python train.py --hidden_size=128 --head_dim=64 --vocab_size=2241 --hidden_act="gelu" --norm_place="pre" --qk_norm=false --attn_scale=0.125 --parallel_block=false --optimizer="soap_variant" --learning_rate=0.0051 --beta1=0.95 --train_tokens=101300000
Each number is 128 + 24 x the weight over its row's rms, rounded and kept within 0 to 255. Layers, rows and columns count from 0. The size above them is the row's rms in percent of the matrix's.

# layer 13 attention value, 128x128, rms 0.127, rows 88-114, columns 0-127
size [103 108 102  98 102 101 111 110  91 103  92  96  98 105 110 104 102  86  98 101 104  88 103 111 102 101 106]
[[136 111 121 107 110  99 113 139 120 175 150 111 127 142 127 156  89 120 102 141 164 118 159 148 163 108  91 135 135 122 156 157 124  86 165 129 113 110 106 138 129 121 111  93 131 117 122 100 180 105 141 130 102 137  91 155 128 147 107 114 169 118 132 144 103 129  88 147  94 112 143 143 120 150 130  87 134 158 154 143 103  99 184 159 137  99 150 129 134 124  89 120 127 148 122 108 142 117 142  94 163 106 112 172  83 148  91 171 125 146  99 106 135  85  94 114 136 108 109  98 179 160 128 143 100 134 149 111]
 [170 113 115 134 126 134  78 168 141 116 128 131 129 117 162 115 140 158 156 125 167 122 109 148 124 107 125 141 155 119 101 138 101 176  80 172 127 171 129 125  95 137  91 134 133 151 128 122 117 138  92 114 136 129 136  87  96 136 163 161 130 167 106  97 138 148 143 166 138 103 115 130 143 161 179 122 124 108 132 122  71 154 139 120 169  98 135 154  90 154 154 154 164 139 139 123 134  99 133  92 111 124 137 149  91  99 132  89 106 158 115 147 111 141 113 148 133 147 156 170 161 143 131 116 136  81 151 137]
 [131 132 156 119 140 137 120 150  71 150 149 142 147 110 154 110  98 126 111 136 158 144  97 110 117 117 111 142 130 119 137 120 135 136  99 149 126 108 174 126 123 147 146 115 119 109 166 102 134 151 124 138 141 154 141 141 140  59 132 111 153 134  91 148  78 135  94 156 115 118 164  89 124 136 128 124 123 120 184 103  91  86 125  92 100 163 126  82 137 147 138 143 167 132 124 124 165 151 104 140 123 102 110 164 143 120 173 105 112 152 111 118  88 146 135 107 141  82 177 146 132 169 168 108 117  98 113 155]
 [148 148 140 148 126 138 153 102  97 114 131 144 113 189 126 100 154 107 127 108 102  98 112 140 123 108 136 125 145 121 154 122 120 163 129  81 137 120 141 135 167 108 151 106 104 150 149 162 133 123 128 115 119 176 106 166  82 169  98  92 137 112  96 132  96 113  87 156 114 148 116 142  81 133 123 121 110 144 147 125 143 101 128 145 215 121 136 125 147 119  65 107 118 148 138  94 134 114 150 131  71 132 141 150 138 140 161 120 159 104 146 133  92 107 124 154 130 140 109 121 115 126  92 148 104  95 148 118]
 [ 99 119 111  98 105 113 123 168  98 154 108 144 143 155 138 133 144 119 147 119 144 142 136 149 148 132 146 165 130 116 157 124 113 104 146  99 143 134 151 174 138 105  96 138 178  74 109  99 141  94 157 143 178 122 117 147 144 138  73 138  84  72 142 155 141 118 169 126 141 129 173  95 136 132  97 134 150 134 115 123 102 131 129 164 130  87 106 132 157 187 139  85 122 104 111 158 174 120 162 129 134 117 116 130 149 124 149 137 109 126 132 148 123 128  76 140 131 148 137  77 121 116 161 137 150 131 125 147]
 [105 121 112 107 101 110  88 131 118 119 144 141 147  70 103  82  98 142 143 160 138 157 130 165 151 111 134 144 135 108 143 143  96 121 145 111 136  71  88 117  92 110 120 113 129 122 115 141 149 153 107 142 129 137 127 144 149 161 151 126 167 159 127 132  91 141 157 113 124 162 119 109 142 123 130 123 112 145 144 136 138 131 142 147  69 146 139  85 128 135 133 135 130  93 147 117 114  85 140 134 115 123 145 160  68 166 194 162 179  87 125 139 135 134 105 151  74 136 118 137 115 121 139 143 151 147  96  95]
 [124 136  97 112 143 141 131 124  62 107 162 160 141 161  96 132 150 127 110 104 115 146 103 146 111 145 104 145 125  99 146 110 128 116 145  95 162 131 110 101 165 116 167  89 144 136 147 116 147 134 132 120 137 149 126 133 156 124  97 135 115 117 139 131 160  92 137 135 163 190 166 111 112 190 111 140 149 122 101 128 104 149 152  94 131 147 144 100 122 168 130 196 117 149 138 114 120 142 137 132 126 132  96 154 123 130 146 103 153 151 148 158 100  98 125 151  66 134 136 167 135  85  97 153 121 118 100 110]
 [106 135 150 102 140 114 124 124 104 117 147 102 128 130  92 118  79 150 118 176 120 118 156 134 147 132 104 153 140 144 140 103 148 122 100 144 133 134 187 121  91  70 129 161 121 149 148 135 115 138 148 143 128 121 180 130 142 109  76 119  82 122 157 137 100 157 127  86 125 128 127 145  91 113  95 141 128 120 130 135 105 127  89 154 118 149 132  57 113 135  89  98 147 133 109 137 140 129  90 120 137 108 153 165 124 139  51  98 124 158 129 129 139 138 144 136 122 115 103 153  93 133 153 137 180 145 136 143]
 [129 152 125 111 126 151 130 127 119  96 134 104 111 145  80 135 127 122 113  93 109 156 141 123 165 142 106  99  88 132 159 119 115 138  63  88 109 129  68 131 170 145 118 105  73  80 115  98 100 109 159 129  92 121 116 159 147  82 112 127 119 107 148 127 108 142 102 131 107 173  94 123 140 130 111 124 127 109 123 139 142 137 136 138 122 149 112 102 133  54 151 126 148 118 160 163 137  92 116 126  88 109 142 115 154 159 124 131 144  83 131 145 124 122 116 156 173 128 121 121 157 104 125 113 121 144  87 104]
 [136 147 122  97  92 132 159 142 132  94 148  95 146 119 143 140 134 107 144 137 156 172 117 115 165 136 115 107 119 156 104 182 167 131 135 148 112 114 101 112 138 127 143 144 132 150 112 140 114 146 104 109 127 123 123  68 124 106 134 144 143 125 115  99 153 157 104 119 117 129 138 116 147 128 111 107 136 131 108 174  87 144 112 123 110 122 133 123 130 111 119 107  53 130 165 107 104  82  70  93 128 118 103 186 118 151 178 104  84 128 120 164 140 103 186 159 125  89 135 135 101 130 132 125 100 125 108 128]
 [ 87 142 106 103 139 139  86 141 101 198 112 129 139 155 145 105 139 136 174 119 134 148 125 116  98 116 144 135 147 113 140 134  93 134 119 140 121 137 161 136 158 119 124 112 106 110 131  63 118 165 127 149 162 168 152 102 146  94  99 149 123 130 106 111 148 157 159 104 133 133 170 126 135 121 174 155  91 155  86 138 125 144 143  98  92 132 122 158 134  97 110 131 136 115 175 143 159 142 146 107 116 121 108 143 155 118 116 136 145 117 108  91 180  94  98 101  84 168  98 128 122 116 118 112 144  97 142 144]
 [ 96  71  94 102 133 150  93 134 155 140  87 195 166 112 128 137 118 163 158 148 161 112 102 138 108 106 152 122 146 133 101 134 106 115 120  91 122 152 101 173  83 135 149 126 164 133 123  91 148 183 142 125 116 113 155 113 115 105 141 131 134 159 112 132 150 140 111 158 163 148 140  84 142 134 131 154 151 162 157 128 120 138 109 118  93 129 150 169 130  88  92 102 122 157 115 103  97 160 145 159 122 128 120 139 115 146 146 129 107 147 106 125 146 157  92 133 151 131  81 132 146 150 116 108 128 133 103  99]
 [151 141 124 156 167  96  94 138 138 144 107 117 126 118  91  85 109 113 175  94  97  71 139 138 145 113 115 125 164 137 109 180  92 136 144 113 163 130 138 160 103  96 130 136 100 116 153 168 198 168 101 147 129 139 132  90 139 119 136 131 149 164 140 112 146 149 139  99  96 150 111 149 144 109 108 137  92 139 125 138 152 102 117 139 154 107  94 153 146 126 135 138  80 143  98 133 148 151 115 145 106 146 139 159 163 131 146 180 143 148 138 121 128 128 159 139 135 145 142 118 124 158  86 108 107 138 112 163]
 [146 163 123 118 150 162 153 135 166 123 151  84 117 163 117 137 107 111 116  96 107 115 102 119 141 136 155 128 166 137 147 118 131 158  98 136  99 137 114 155 117 115 134 119 178 142 169 136 146 102 123 132 157 113 138 102 128 113 124 126 109 130 158  58 123 128 117 163 138 135 110 130 124 109 134  70 152 124 133  93 163 139 142 155 180 122 107 108 118 135 154 124 114 112 154  68 135  96 119 129 152 162 158 126 110  67  86 113 127 111 109 161 134 128 122 130 125 131 173 118 167 102 136 130  99 183 101 149]
 [150  74 189 144 163 114 105 161  95 142 138 123 138 154 110 132 134 121  81 114 108 116 145 153 136 109 140  92 123 146 114 114 105 138 117 148  55 132 135 153 110 135 133 116 106 126 136 164 157 131 156 156  82 132 135 156 111  95 100 123 137 109 138 151 122  96 121 164 104 116  85 140 127  96 108 148 152 162 127 123 120 136 137 163  92 129  91 121 136 122 123 101 143 104 109 116  89 134 170  78 133 161 124 144  90 124  95  91 152 117 128 156 140 135 110 155 125 105 128 154 165 148 154 166 169 120 118 146]
 [134 113 125 106 136  93 118 104 107  86 108 111 145  65  58 167 149 141 174 112 184 115 148 121 155 103 154 102 146 151 145  92 103 118 146 161 147 139 140  91 121  97 119 169 132 129 117 145 137 123 102 102 139 131  96 124 168 106 104 120 144 158 126 150 162 118 137 129 142 110 124 131 142 170 164 148 136 110 100 125  91 141 116 155 112 151 112 131 135 112 128 188  88 118 137 145 113 135 123 139 118 136 131 160 146 148 110  88 138 120 155 137 120  94 121 115 135 105 111 158  94 124  89  83  95 128 140 157]
 [145 127 146 110 134 110 104 148 120 127 156 123 131 104 145 126 170 151 117 135 146 125  98 129 109 140 133 150 133 119  91 128 101 122 135  82  94 140 141 145 140 134 110 131 122 148 138 111 154  79 128 116 157  79 169 146 111  96 171 126 168 160  70 112  92 112 130 152 139 121 107 137 133 142 114 162 121 156 134 160 109 123  88 121 117 135 111  88 107 127 181 146 102 106 121 132 125 159 125 125 117 108  92 133 172 120 146 156 105 106 134 129 132 149 120 187 128  58 163 164 189 119 134  93 118 102 135 122]
 [136 146 182 143 140  98  94 140 131 164  92 101 146 157 103  87 133 142 129 139 108 115 134 138 121 120 152 159 173  92 113 163 113 157 135 183  85 136 118 162 141 175 149  99  83 113 157 121 129 122 117 113 122 106 134 161 138 123 150 111 144 167 129 147  70 114 134  94  97 146 115 131 161 150 170 103 138 148  67 117 107  82 110 155 148 109 118 149 118 116 132 132 107 129  95 150 138 130 141  96 109 137 106 141 140 151 103 156  87 133 107 131 135 156  98 130 127 157 125 129 133 140 127 143 132  84 130  94]
 [135 140 115 101 118 130 102 100 145 158 130 132 134 158 119 151 159  84 102 130 156 172 128  86 122 130 124 110 142 119 124 147 133  70 126 125 136  97 106 108  86  86 142 103 111 141 155  95 111  97 110 109 141  88 128 117 103  84 134 107 180 173 181 114 157 111 125 135 121 120 167  95 143  73 124 142 128 154 167  72 127 144 126 158 118 126 172 113 119  91 134 106 103  92  90 137 163 145 127 109 145 129 140 131 134 100 112  98 115 134 148 116 132 122 135 145 164 124 127 149 101 130 144  76 127 125 132 124]
 [115 114  74  77 162 184 132 115 145 155 148 164 130 170 106 122 138 141 118  94 127 133 132 110 121  93 134 115 120 139 111 158 123 132  98 140 138 119 112 171 120 170 104 114 100  99 142 107 126 183 109 148 119 153 109 132 123  80 102 145 152  93 151 137 141 128 106 129 153 128 153 119 130  82 149 130 102 161 120 121 119 127 166  66 115 110  90 122 116 137 148  98 121 147 131 117 139 154 127 131 138 125 100 139 120 112 181 154  72 116 145 111 149  99  87 131 120 144 106 123 159 104 146 102 145  97 111 167]
 [143 133 162 112  97 152  92 161  92 192  98 146 132 129 101 163 138  78 110 125 120 132 113 113 107 115 100 105 133  77 124 127 110 132 110 112 117 155 126 106 121 155 169  94 178  77 112 117 173 107 111 118 127 143 126 155 155 141 102 124 135 122 176 105 128 136 132 119 111 120 140 126 131 142 129 110 133 156 159 174 134 107  98 106 161 133 149 146 148 133 141 160 130 127 158 126 123 136 159  92 200 135 113 103 117 148 131 149 125 123 101 103 121 162 121 105 126 126 124 152 127 194 143 129 115  95 134  92]
 [142 111 100 143 107 135 158 152 139 157 106 122 155 121 164  88 112  87 152 135 146 105  95 120 107 118 170 161 171 138 103 169 116 116 142 126 137 150 158 133 102 130 142 124 101 126 151 165 136 133 191 123 149 105 154 112 138 133 116  69 150 135 142 150  99 149 117 142 154 138 126 128  80 117 165 114 144 113 101 146 102  99 121  79  88 106 127  75 140 134 121 148 120 129 144  96 112 146 114 143 162 103 106 160 130 153 136 134 109 133  95 141 159 130  75 117 109 101 149 153 119 158  85 144 140 132  89 145]
 [143 141 157 125 127 125 102 166  97 112 126 166 166 128 148 123 131 116 132 166 114 138 120 161 131 156 160 147 123 107 107 120 157 156 143 121 108 202  62 110 124  77 131 168 163 163 138 156 117 129 122 136 138 176 122 127 119 114  88  98 163 125 115 118 109 144 129 116 136 144 138 116 137 144 109 174  96 124  98 130 143 131  96 130 143 125 147 126 184 135 123  87  93 113 153 111  90 156 116 123 137 127 125 109 170 127 156 112 155 152  77 158 138 143 163 127 125 128 136 134 105 136 136 102 142  77 144 156]
 [139 154 147  90 133 112 124 101 173 105  87 137 114 111 150 151 103 158 163 138 101 100 127 130 129  68 117 156 158 102 128 177 117 122 139 134 142  80  76 175 132 170  97 113 135 161 119 118 132 121 123 132 103 134 129  76 157 104 141 154 156 152 146 154 162 111 155 132 118 123  65 140  73 106 146 143 116  89 106 117 137 117 111 137  88  87 131 164 100 157 147 142 165 141 114 147 161 109 140 115 126 121 108 122 121 126 130 115 157 146 109 114 112 125 114 138 145 130 123 106 143 149 112 132 172 121 140 155]
 [168 113 127 168 142 126 149 115 140  68 175 145 157 110 136 126 137 144 138 183 114 126 151 112 119 135 156 131 117 142 125  80 137 146 156 132 112 133  82 139 128 139 135  91 180 137 130 101 186 134 162 103 130 147 120 138 124 102 124 111 110 126 116 104 105 152 125  93 139 157 118 128 122 116 112 172 121 155  91 114 174 152 107 109 100 123 109 152 156 133 131 105 104  83 131 119 109 122 140 126 114 132  99  87  98 106 105 101 111  96  79 132 123 138 143 138 192  86 139  97 129 108 108 125 132 136 101 168]
 [133 108  97 163 133 102 143 114 133 137 120 123 178  99 141 165 126 128 120 149  83 119 123 126 106 142 104 110 134 169 161 133 136 183 120 130 132 129 156 113 119  96  98  99 124 125 113 178 114 111 111 121 163 121 110 192 133 187  63  92  99 117 137 152 131 167 151 146 123 139 120 119 163  88  99 162 130 145 102 117  86 142 117 152 128 153  98 133 118 144 157  97 138 134 127 114  97 128 123 137 115 117 145 106 143 157  82 142 104 141 155 172 125 139 114 159 129 149 158 136 149 118 136 169 108 151 145 144]
 [ 73 158 118 109 158 120 142 119 104 131 114 175 144 154 107 138 142  88 127 153 139 128 132 141 101  92 127 130 149 112 148 120  74 138 161 150 161 166 140 156 108 152 130 112 127 126 126  96 132 126 109 140 128  93 123  89 103 153 121 119  83 114 134  92  72 115 126 164  93  90 119  99 140 162 175 128 113 122 151 103 129 128 136 129 151 166 107 108 122 126 132  85 146 135 101 173 119 123  89 149 122 133 133 117 113 166 124 130 103 146 129 114 118 124 130  67 177 156  93 115 106 165 155 111 147 151 140 102]]
# layer 13 attention output (transposed), 128x128, rms 0.153, rows 88-114, columns 0-127
size [106 116  98  98 100 105 113 112  91 102  92 107 112 113 112 108 102  92  92 106 105  95 101 112 103  98 111]
[[116 112 125 120 119 124 160 104 150 108 134 164  97  87 158 133 116 161 163 107 147 119 106 153 126 121 131 124  94  94 122  81 130 130 108  88 156 123 135  91 101 128 141 164 130 160 122  96  40 126 139 105 134 124 167 137 129 132 105 119 115 131 164 103 138 119 124 130 147 114  94 110 121  85 147 129 130 164 106 110 166 115 116  88 148 141  89 108 117 175 187 140 129 155 124 140 110 161 156  83 128 147 123 104 126 120 161 116 141 125 163 111 138 151 162 140  97 112 168 130 113 142 112 127 120  91 150 103]
 [145 184 154 154 129 156 128  75 136 126 104 148 157 149 129 115 132 146 115 176  96 108 125  89 125  90 119 159 146 122  83 115 143  73 156 140 103  82 106 137 142 137 146 113 121  90 152 153 115 138 121 146 112 112  98 120 142 160 129 139 113 100 125 153 111 129 121  72 116 130 143 135 148 114 120 127 100 139 147  99 115 121  72 154 100 146 121 128 207 111 134 134 108 128 141  90  79 138 101 162 103 180 132 101 153 137 142 124 126 108 144 142 144 106 116 148 126 131 135  98 127 141 110 104 156 105 105 122]
 [ 86 128  67 156  89 177 147 127 138  88  97 154 138 127 101 151 130 185 112 115  98 153 128 119 138 106 145 192 164 128 147 108 116  94 158 110  88 105 111 116 137 116 101 120 133 140 117 118 123 127 111 162  90 135 126 154 129 136 120 139 149 121 157  96 202 137 144 113 122  81 133 147 107 125 106 138 115 101 110 144  94 162 126 148 116 104 129 152 135 142 108 157 127 134 144 103 121 118 149 153 142 178 170 126 144 170 101 155 122  91 112 118 126 104 110 112 152 142 135 120 101 145 157 123 145 128 154 114]
 [138 131 135  64 139 110 113 106 108 150 117 137 134 131 139 164 135 196 148 140 188 151 155 106 140 154 106 100 104 102 105 104 132 106 137 109 148 180 110 119 116 153 148 116 111 122 112  87 151 121 118 141 118  82 102 113 154 100 157 116 112 116 161 143 161 113 123 117 163 148 155 121 140 105 139 115 154 100 102 141 122 108 171 133  85 150 119 150 100 151 161 118 127 186 153 140 112 141 127  93 139 102 120 134 120 117 115 148 113 148 136  96 161 161 145 100 121 103 151  78 148 158 156 155 124 136 124 156]
 [155 124 124 132 141 113 141 147 142 126 165 104  75 130  88 134 108 155  98 138 144 117 103 142 136 113 145 118 127 140 106 146 129 130 115 133 134  95 139  67 131 119 136 118 129 190  97 122 142 120 147 122 132 126 139 169 124  90 148 163 153 130 152  74 142 139 111 170 112 136 103 122  79 107 135 126 106 161 153  89 120 159 179 128 151 125 146 105 111  94 112 123 127 174 116 115 126 129 161 157 164 140 120 126 126 161 145 132 142 180 130  99 158 178 145 164 129 120 152 180 157 130  81 127 119 152 126 156]
 [136 156 118 135 120 165 147 147 143 122 153 113 160 100 137 150 124  95  91  94 103 117 150 104 106  91 107 146 119 125  93 112 134 135 107 145 111 198 150  92 114 128 111 158 113 115 137 128  83 115 126 118 108 159 172 116  88 105 132 110 119 137 142 156 156 104 128 138 115 111  73 153 124 112 100 143 132  84 100 126 130 124 140 116 187 124 125 152 136 129 180 153 110 148 151 134 124 127 124 145 105 161 112 157 199  95 149 153 121 141  80 127 151 134 143 141 163 147  88 118 139 161 121 126 136 106 155 149]
 [123 155 121 144 159 106 145 107 130 152 105 104 138 103 175 168  84 153 109 121 152 130 120 117 140 150 159 143 118 199 144 138 133 125 138  96 136 148 108 121 112 137 112 117 129 124 102 116 179 126 148 150 111 151  90 115 115 154 155  98 119 122 200 105 157 141  96 136 129 119  85 110  93 155 116 135 137 141 123 118 153 130 170 136 153  88 131 139 126  92 123 101 116 180 129 182 143 112 125 102 141 144 171 136 135 141 121 173 112 129 111  86 150 137 126 128 173 132 142 124 104 103 145 135 104  78 110 126]
 [ 92 102 104 102 116 125  77 134 105 158 121 137  90 126 135  88 134 137 161 130 115 114 103 123 165 129 151 136  95 107 143 125 125 123  98 115 124  99  74 111 116 179 109 144 114 123 115 105 155  85  93 130 116 133 125 127  79  86 150 146 175 126 103 150 164 111 147 108 127  94 123 132 115 105  88 125 106 125 151 115 107 111 112 123 147 149 131 131 105 138 125  81 138 102 119  86 146  96 151 182 126 124 134 109 103 148  93 156 141 147 134 115 137  94  90 168 153 142  94 124 143  81  92 107 107 128  96 125]
 [128 131 137 128 148 118 117 142 140 116 135 143 120 134 116 115 113  60 120 108 123 112 145 125  93 111 142 148 119  98  95 179 102 102 126 147 160 141 149 131  78  78 118  96 117 174 160 147 125 102 145 119 121 148  92 101 125 102 138  78 102 150 109 133 173 128 159 125 161 117 106 155 111 144 114 105 139 134 131 165 122 125 129 129 113 100 130 150 130 163 113  98 155 141 149 118 151 153 104 134 157 110 106 126  83 103 124 161 124 185  60  96 135 122 135 171 115 117 129 145 101 168 163 159 134 140 144 154]
 [105 119 142 172 178  95 135 152 140  85 113 151 149 117 158 142 126  93 137 121  96 104 133 163 107 132 153 138 159 119 148  93 146 104 152  84  75 112 149 167 123 136 156 134  98 101 103 131 127 120 131 154 103 162 146 151 104 143  99  96  73 117 118  97  89 128 146 111 139 118 155 124 118 121 139 143 138  87 126 116 143 109 103 149 126 154 117 135 109 157 174 154 148 137 121 132 145 168 177 129 112 106 119 113 149 112 102 159 178 108 139  86 152 152 134 148 146 178 117 152 157 128 114 102 111 138 144 120]
 [ 99 126 148 129 145 169 148 105 125  76 145  93  84 102  90 112 134 120 108 140 164 116 120 153 128 157 123 129 113 161  72 113 152 128 124 165 136 101 100 120 107 110 115 121 141 152 142 163 102 120 119 136 137 120 124 120 135 149 113  78 169 156 111  74 110  95  96  90 107  81 107 137 150 152  86 103 156 127 158 100 125 118 166 163 162 110 135 167 153 105 152 111 147 125 118 141 113 114 151 104 150 124 155 133 138 131 146 110 114 158 125 138  88 124 127 149 176 111 116 160 136 137 123  88 126 170 138 144]
 [145 191 106 150 111 164 149 161 126 175 148  69 107 133 117  93 144 170 119 153  90 107 123 128 121 135 123 136 136 146 154  93 116 124 156 198 134 112 131 118 161  95 135 157 108 128 152 145 113 112 105 126 157 136 117 128 148 154 124 125 148  94 121 143  93 103 133 130 133 106  65 153 123 163 111 137 119 147 115 129 142 163 156 102 117 145 161 148 116 151 149 117 130 125 138 134 149 104 126 106 134  98 134 121 167 148 138 153 115  98 122 121 162 126 151 155 145 155 135 147 109 190  99  93 119 176 133 160]
 [119 152 108  90 137 105 148 110 117 142 144 133 146  89 160 166 177 139  73 122 178 137 153 165  84 162 126  89 133 111 118 106 148 156 112 156  88 155 118 130 125 133 142 140 145 115  86 124  85 132 143 144 146 148 134 131 103 133 101 111 119 116  98 149  76  96 136 145 126 114 173 158 117 132 133 162 164 104 164 145 118 109 164 147 127 159 150 139 122 164 168 133 107 112 145 148 120 102 102 127 120 130 117 105 137 113 156 129 101 139 132 160 146 151 176 127 108 100 116 107 155 101 112 189 118 135 137 131]
 [143 118 131  99 134  97 123 141 125 126 137 139 120 127 148 142 170  70 143 141 128 112 166 123 111 145 133 123 117 103 103 146 159 116 131  83 143 112 129 108 114 146 195 138 112 136 121 116 116 171 159 125 127 149 102 130 158 119 116 159 138 131 119 152 101  98 114 131 142 173 123 143 172 148 134 167 107 100 115 135  92 140  94 116 126 135 116 141 131 148  70 130 111 138  94 150 115 135 117 140 168 115 154 111  40 152 142 150 143 153 179 150 150  97 135 140  98 142 129 150 126  87 119 112 158  75 155 130]
 [151 145 113 102 112 182 105 135 150 147 129 135 121 147 132 106 122 140 180 156 142 130 103 129 123 112 121 179 123  97 188 112 142 116 118 143 172 124 127  78 146 116 147 133 143 134 143 102 121 104 137  99  94 129 148 100 136 157 110 106 134 134 144 121 112 149 160 101 144 133 156 117 129 138 105 129 103  78 163 130 161 136 123 118 139 144 156 106 119 139  99 163 147 133 123 170 100 133  80 138 105 100  90 100  86  69 111 165  92 143 151  98 174  78 136 141  99 133 137  96 139 123 109 123 103 127 120 145]
 [150 166 148 164 166 128 149 139 127 186 105 167  90 151 174 105 112 111  77 129 112 162 106 122 114 175 142 132 130 159 110 141 142 161 120 139  89 132 121 148 129 120 126 102 126 145 121 183 112 116 102 162 131 138 143 119 108 138 149 112 115  98 122 146  87 106  87 103 164 163 138 153 112  96 106 102 171 137 137 145 182 141 133 147 161 136 127 139 131  92 132 142 129 109 108 116 146  96 144 122 132 140  90 111 144 115 105 126 125 148 101  90 106 106 119 144 142 166 166 149 169 130 125 133 135  94  90 134]
 [ 67 150 128 157 104 127 110 135 148 143 132 153 138 168 136 146 140 147 103 122 129 132 142 164 104 121 103 150 158 130 124 100 122 128 176 139 145 118 140 106 131 140 115 146 124  96 190 176 127 135 112 190  78 143 123 126 160 124 145 117 112 142 124 103 165 163 101 119  96 115 135 112  87 166 147 140  88 132 146 145 115 125 155 109 113 140 180 151 168 126 126 162 139 162 141  93 107 135 137 158 135 152  96 115 122 117 144 108 110 117  96 124 112 140 157  65 102 187 132 128 116 132 160 139 128 134 123 118]
 [110 132 131 175 109 157 132 110 143  52 144 167 139  83 122 131 107 133  95 100 179 119 128 140 146 130 119 118 117 116 117  85 141 129 114 160 105 101 121 148 133  91 120 126 143 152 141 150  91 137 154 116 138 149 102 102 134 106  76 122 141  92 131 126 112 123 122 121 107  97 151 161  76 108 110  96  93  87 173 134 103 148 123 117  93 121 154 115 160  95 144 142 121 147 116 145 102 118 159 138 100 116 134 142 123  82 158  83 107 155 105 135 124 106 141 110  88 112 147  87 143 110 123 102 149 156 116 123]
 [106 131 120 175 115 118 110 166 121 124 115 120 101 142 129 114 172  96 146 121 137 112  87 136 108 104 161 144 167 140 131 122 135 138  90 170 123 148 130 117 194 150 116 152 140 133 110 133 153 145 126 114 117 145 108 157 153 126 122 169 108 154 110 111  69 123 107  96 144  95 130  99 116 143  77 140 180 140 121 130 188 129 115 132  76 102 145 109  90 117 131 118 142 163 145 106 117 147 150 119 131 100 116 118 155 139 145  76 115 159 115 144 144 136  97 124 124 165 102  94  87 110 105 103 132 122 148 156]
 [ 92 128 131 159 128  96 153 152 120  97 134  44 118 108  83 173 139 105 119 160 100 125 138 118  98 136 114 115 110 125 124 104 114 107 127 116  81  83 133 101 117  71 151  83 154 137  98 112 107 132 145 115 124 129  94 112 126 127 118  91 103 143 126  93 126 112 138 136 109  89 101 151  91 182 102 130 136 107 117  86 131 137 122 177 136  95 152 131 117 142 133 120 139 126 138 158  98  99  91  92 139 123 167 127  96 140 120 109 149 130 118 155 129 130 162 160 153 106 123 137  93 141  97 114 119 146 113 127]
 [124 116  91 150 130 137 175  79 148  60 140 120  98 116 127 103 102 136 106 164 115 156 100 147 130 127 121 153 126 149 141 131 134 138 142 159 131 119 144 151 146  85  69 151 139 184 159 155 118 150 160 130 120 109 137 137 128 109 128 115 112 142 160 136 132  99 152 110 119 117  90 127 151 117 133 157 154 158 118 106 140 140 166 124 120  70 114 143  90 115 123 155 122 159 152 161 151 161 122 133  87 169 134 162 150  93 172  87 124 157 162 126 137 145 116 126 114 132 140  82 165 111 131 121 137 137 143 136]
 [119 125 126 146 120 159 121 119  90  95 134 127 142  96  79 138 116 167 128 120  92  99 164 117  91 118 139 121 147 165 138 100 145 122 119  99  96 116 100 144 123 178 127 149 137 106 117 147 100 132  82 143 114 166 139  93 151 115 101 139 142 103 140 130 141 132 156 166 143 141 177 135 142 119 143 144  89 132 116 139 119 205 120 162 156 172 159 125 139  98 133 133 145 138 112 129 154 133 151 147  96 162 188 108 114 144 170 115 117 128 123 130 133 127 189 130 167 116  98 152 134 116 150 121 109 128 156 105]
 [142 185 131 122 141 131 118 112 116 133 156 102 153 135 121 111 116 162 119 117 156 149 133 164 114 123 154 143 110 170  88 116 143  90 123 138  98 122 160 179 169 153 133 157 128 102 165  91 146 122 103 149  98 100 157 141 128 162 133 120 118 136 131 113 133 130 140  84 105 106 141 106 115 131 137 147 143 107 147 144 118 103 145 149 113 134 120 168 103 113 161 168 160 184 119 129 173 143 145 146 110 127 142 168 117 140 117 130 128 186 177 104 148 120 152  99 159 168 135 151 163 115 142 118 147 178 130  96]
 [162 119 164 154 149 144 143 120 146 132 137 137 104 120 115 112 135 100 135 102 143 125 122 149 124 110  95 128 150 139 137 138 154 129 125 154  99 115 160 106  99  80 142 147 121 113 102 136  92 163 143 116 126 107 142 129  89 156 139 121 103 140 136 142 107 142 185 127 157 129 192 190 151 142 128 118 134 186 137 107 141 140  84 139 116 159 137 122 204  90 170 140  98 108 140 122  91 111 142 151 117 133 139 113 156 125 150 106  79 102 149 152 117 110 131  82 126 110 127 141 147 139 129  87 117 114  84 143]
 [122 187 108 107 138 149 102 161 112 179  99 111  98 126 116 148  84 126 100  92 122 115 181 132 137 143 133 120  96 123 146 163 126 121 172 117 133 127 194 109 138  93 155 139 111 109 129 133 109 128 151 138 116  98 154 112 139 168 148 149 120 125 119 152 161 128 116 147 154 123 150 115 109 188 108 128 138 153 152 149  91 133 161 104 136 130 164  94 103 153 111 116 130 111 130 122 158 149 121 105 128 110  94 146 101 115 111 183 126 113 143 143 117  79 108 116  86 192 130 151 126 111 135 109 113 127 125 124]
 [150 151 140  97 138 104 111 139 147 126 133  97  97 148 147 102 140 124  96 154 149 150 125 155 140 122 169 127 143  88  96 115 109 103 145 126 149 142 121 146 130 161 132 146 129 137 115 128 116  94 122 117 112 119 120 109 148  81 187 177 124 104 107 133 115 105  94 135 119 147 163 124  75 113 160 106  82 136 124 133  71 171 147 109 197 137 145  80 124 119 114 129 130 123 139 140 173 118  87 119 156 145 100 142 117 141 154 128 175 138 117  90 169 119 119 139 100 101 120 120 133 126 111 119 103 159  91 108]
 [155  95 119 136 107 146 125 136  93 126 149 102 144  95 105 122  90 164 126 101 123 105 164 102 118 167 148 124 115  94 119 136 150 104 147 106  99  74 127 157 133  63 135 144 132 118 107 126 112 148 127 102 118 121 115 177 136 100 131 146 150 117 151 147 189  97 125  96 118 148  94 131 117  72 108 119 140 128 109 121 124 131 140 112 133  90 124 134 159 109 127 121 111 105 124 101 148  90 120 130 134  99  94 124 127 110 127  82 102 117 148 183 135 164  84 149 128  99 172  92 112 146 120 116 122 100 114  82]]